Each number is 128 + 24 x the weight over its row's rms, rounded and kept within 0 to 255. Layers, rows and columns count from 0. Numbers have three digits each. The size before them is the row's rms in percent of the matrix's.

# up: layer 9 MLP up, 128x64, rms 0.154, rows 101-127, columns 32-63
# down: layer 9 MLP down (transposed), 128x64, rms 0.132, rows 101-127, columns 32-63
# gate: layer 9 MLP gate, 128x64, rms 0.179, rows 102-127, columns 32-63
up101 103:120106100147126117117132148151110111121104142109120126172120099123165093140139139161126164123152
down101 099:126150157137124122164096142110119149172142109103095155131106130135060167134153110128129165123116
gate102 091:078158152146079142084123084122111085103099111143153118159155146153152144114111105130141129120151
up102 105:156089176106158128154173085108134136094146161128163154102144133118121111118155113113124100134115
down102 101:096137137140135127133152126085139139113126092114131157115095154129157128099107112135136089113150
gate103 114:138155138136162115095127162141132136106081104133123058114133152150159121110137146037141118133117
up103 119:128109107141092129132133112119132109142136143136094145171145126093089109124154140159135105136153
down103 103:163163160148103147150128135133105111118132106088150102140114119125166119100123128113125114164094
gate104 095:119127139110151113137140182117172111158110159105126120092095120111145122134142137142142183172089
up104 102:169157153163154143087136105108077075061117137127122125087111119125114122105129127122142139129107
down104 100:132188161168125150145131124134132138112145139144125145088151119109152126100121153117139192177092
gate105 099:102139118182139158144127125137151180141166133109113149114120143092118101163135131111126157139168
up105 099:137127142114106152213142157129137134132099132135141085151173128123168107136081116131135092136142
down105 097:154084158138090122176116157171122099135143105164151124145123155120143097155081170128138127102128
gate106 119:111137115100149130105130171099141127122105142085124158117129152141108118125110080125125163119139
up106 102:144115146106113137113097103147145172171137157129131121143118127129144131159141176085114131145105
down106 112:106159113112134109110113150113126136133097154135167110119121135105115131106131124112106138055131
gate107 105:148165148125146118114126180119170139065132160098104102097115121120115113121152103121145134155120
up107 090:120108113132121123157125090135103138127133131140155185148168144149143173113097133102135122079170
down107 107:106128120138132134131117108123129141131144133104118178114132170127098145107083132121146125086148
gate108 121:123150106117140134128137077144097130080135140118090141131163162160158090125136114154142131173130
up108 116:151134112107108154146067121094131122189105143143162128121118090120118152120124118138114107115149
down108 108:130130129135103117170079107132130112121156107098125156122166099132139108175152134161153098093083
gate109 107:135121137127087120124074154093142088109108166078095155125137155087099096141153063124125132122151
up109 107:129125164108092113108128138092125119109130167125108185163103170084104130105110109156115137148133
down109 106:149098113122139157139128109170121165098194106182146130110132085107149157110134141143123150101104
gate110 099:090161104131167126131101083145142110155139093147192113106144129156088131102153114104153149102142
up110 099:078113142130123100132138061179140120166125121129181117158150139131102118076165129119160132123145
down110 095:131138126099117141099101143092150147126144113186120134090079092117131134102108120157113112115145
gate111 107:118115122127130162126085134156119130110147118147114112119115118087075103136122096119162123101118
up111 101:102125145145151146156076127143133146119134152176088128136130085139158143109115118122102128112119
down111 104:133119152105147076126148142125118100178131144078119144133107132152176107114141147107105128120136
gate112 090:149107136098148168133115162167137155159124144125106165132141113122155097140122103108131130103153
up112 102:133154123167133128120159107163172113124128083138105146135135120125119117091183119126113175119123
down112 101:156175142127146181116179164154158158131140122159146146120114127099103164104119080152116137149140
gate113 110:119173151161137142081118127187115162130099139124116096096149154084128170093146144114141126157133
up113 098:135132153131127147127138098156106161170152116134117111111129111120161180115139183111095108150155
down113 106:132128098123119066082131099122071100117152134118126118135124110164164156104088168138140092119146
gate114 091:141148131126116094122090149125102155151104147136141090173079114080116140144124124076130160172110
up114 094:097092161112159157132126141149109148129104117172210123121099152105133163123132128066139163142130
down114 098:130094146118137154151104136137124124137124117156168131131109127111103138164090113125087135144142
gate115 087:122152097118117136147090150139141127100117137144153121102121111136071088101127144148100134154121
up115 089:133154088096118146154140144095171113143151155114136121133108114111101113123125155106086146134179
down115 092:126131101141140164134110145102119142128102127176165107130135166160145121133154139139131101189133
gate116 093:163092090158119098148093171118115173111105115140130169151127144133067151134111101116123090120073
up116 109:186149128159094157098163165087145131139154081111141130123082161092114146097105134174123109124135
down116 108:094156150094129149110084146164119162121101141179109093127151135155114122149119107120138132173149
gate117 097:096127108124144083160126131142115121120130108127098163126135154152137150162183116141156125132115
up117 098:083116081127134129142143167161175143156116132140121124163143135115171133153117133127119098133131
down117 095:156150117122137155100140163096119125136160104139111107125123118149112101132158107164126161083170
gate118 106:180136120169119139145101137151102101146124124102158091137137097120145110154140136097145128127121
up118 105:119137116086138129159124095120135132071152158095078131151120136151114145147083140154092106150109
down118 105:152152145161104119117106146103086103191130124118118130128143125072148129145159137119133131102138
gate119 103:144122104122111156097095120173148145136082074131127151109170121122092123119119132152119148104127
up119 098:117147134148169134113077124132122092155125133154110123129163118104100169109134122139128162133152
down119 100:134106129139146139156137150120155136074145095126147154149108138143141116130082118143077097136177
gate120 103:108139066103113101121125124146142121141097146089150165133112145133120114172158136144154178144126
up120 106:161132130128124144122133120087119145118165122105163117153120178135131100152064156128108134152121
down120 100:120153162106150159108094145128129143151166147118125050117155130152144134113125114109114142114096
gate121 087:126124196122101130147124125108102148141098101117138132122129122117117094159105113178086171117132
up121 093:108084152184110129137152150108149129115152127113132142121173128129115122114089114132116141112099
down121 087:156121152146109129146142150169167133135128147110168147161159101104126128091154143146107094123094
gate122 101:131123154141122123089093109130140132091127150127170131116130175091149109148112101083127126134101
up122 095:143143127098100119152146130125125170117114129090133142131132140126129110111121171146135175113181
down122 103:131110148133162085108106136120147140107098128084095117127161129117107109144126171121120115133128
gate123 116:104128124129162120109086170157171159138122138115169126107111134088110121131098121130143180115129
up123 105:120143137120095102149130135140152084146190140098120116133124165125159095171115104129136104139181
down123 104:152094168125139104103121118138102123112183136110088110144158163132140143112107113125162097099144
gate124 080:135106132200096129124135149140120093160092102133135160132103126130117106120122114104178136126102
up124 090:136146088087165078125080137108124118120142117132102112120142100132123169135127129115109134157174
down124 085:135145141107106120177168142170170110139111122128139137094106142103133128149148094134098103148122
gate125 092:151151126129132132115085111102141133119151135120126127103153144106092162122070098144126157090150
up125 095:138150125093134120101115152106100153127131079155090115114115136126134098131119147086149097169120
down125 098:093137109154188133115163124115134107079107122145143083173123109194171157130178097119107131128126
gate126 090:114150149162106130088134094118098096123153145093144135134126171128135093141093125081114124104124
up126 090:141140131149103145131118155112123106145140119135171106103111132127116075103099119085132115116129
down126 089:099138106145127112117107124137144134128130131151150166131103097128144128165134151184155139096125
gate127 098:096189160163168126125118161109138135091190169100129142099124128118142125151110135116169133109157
up127 098:140103129088115135118102113129147144136062120095099129142097146151116131095169110114128173119089
down127 105:120180131138172129145132168111086132089157128117128145146085130178122134155100103105127156155147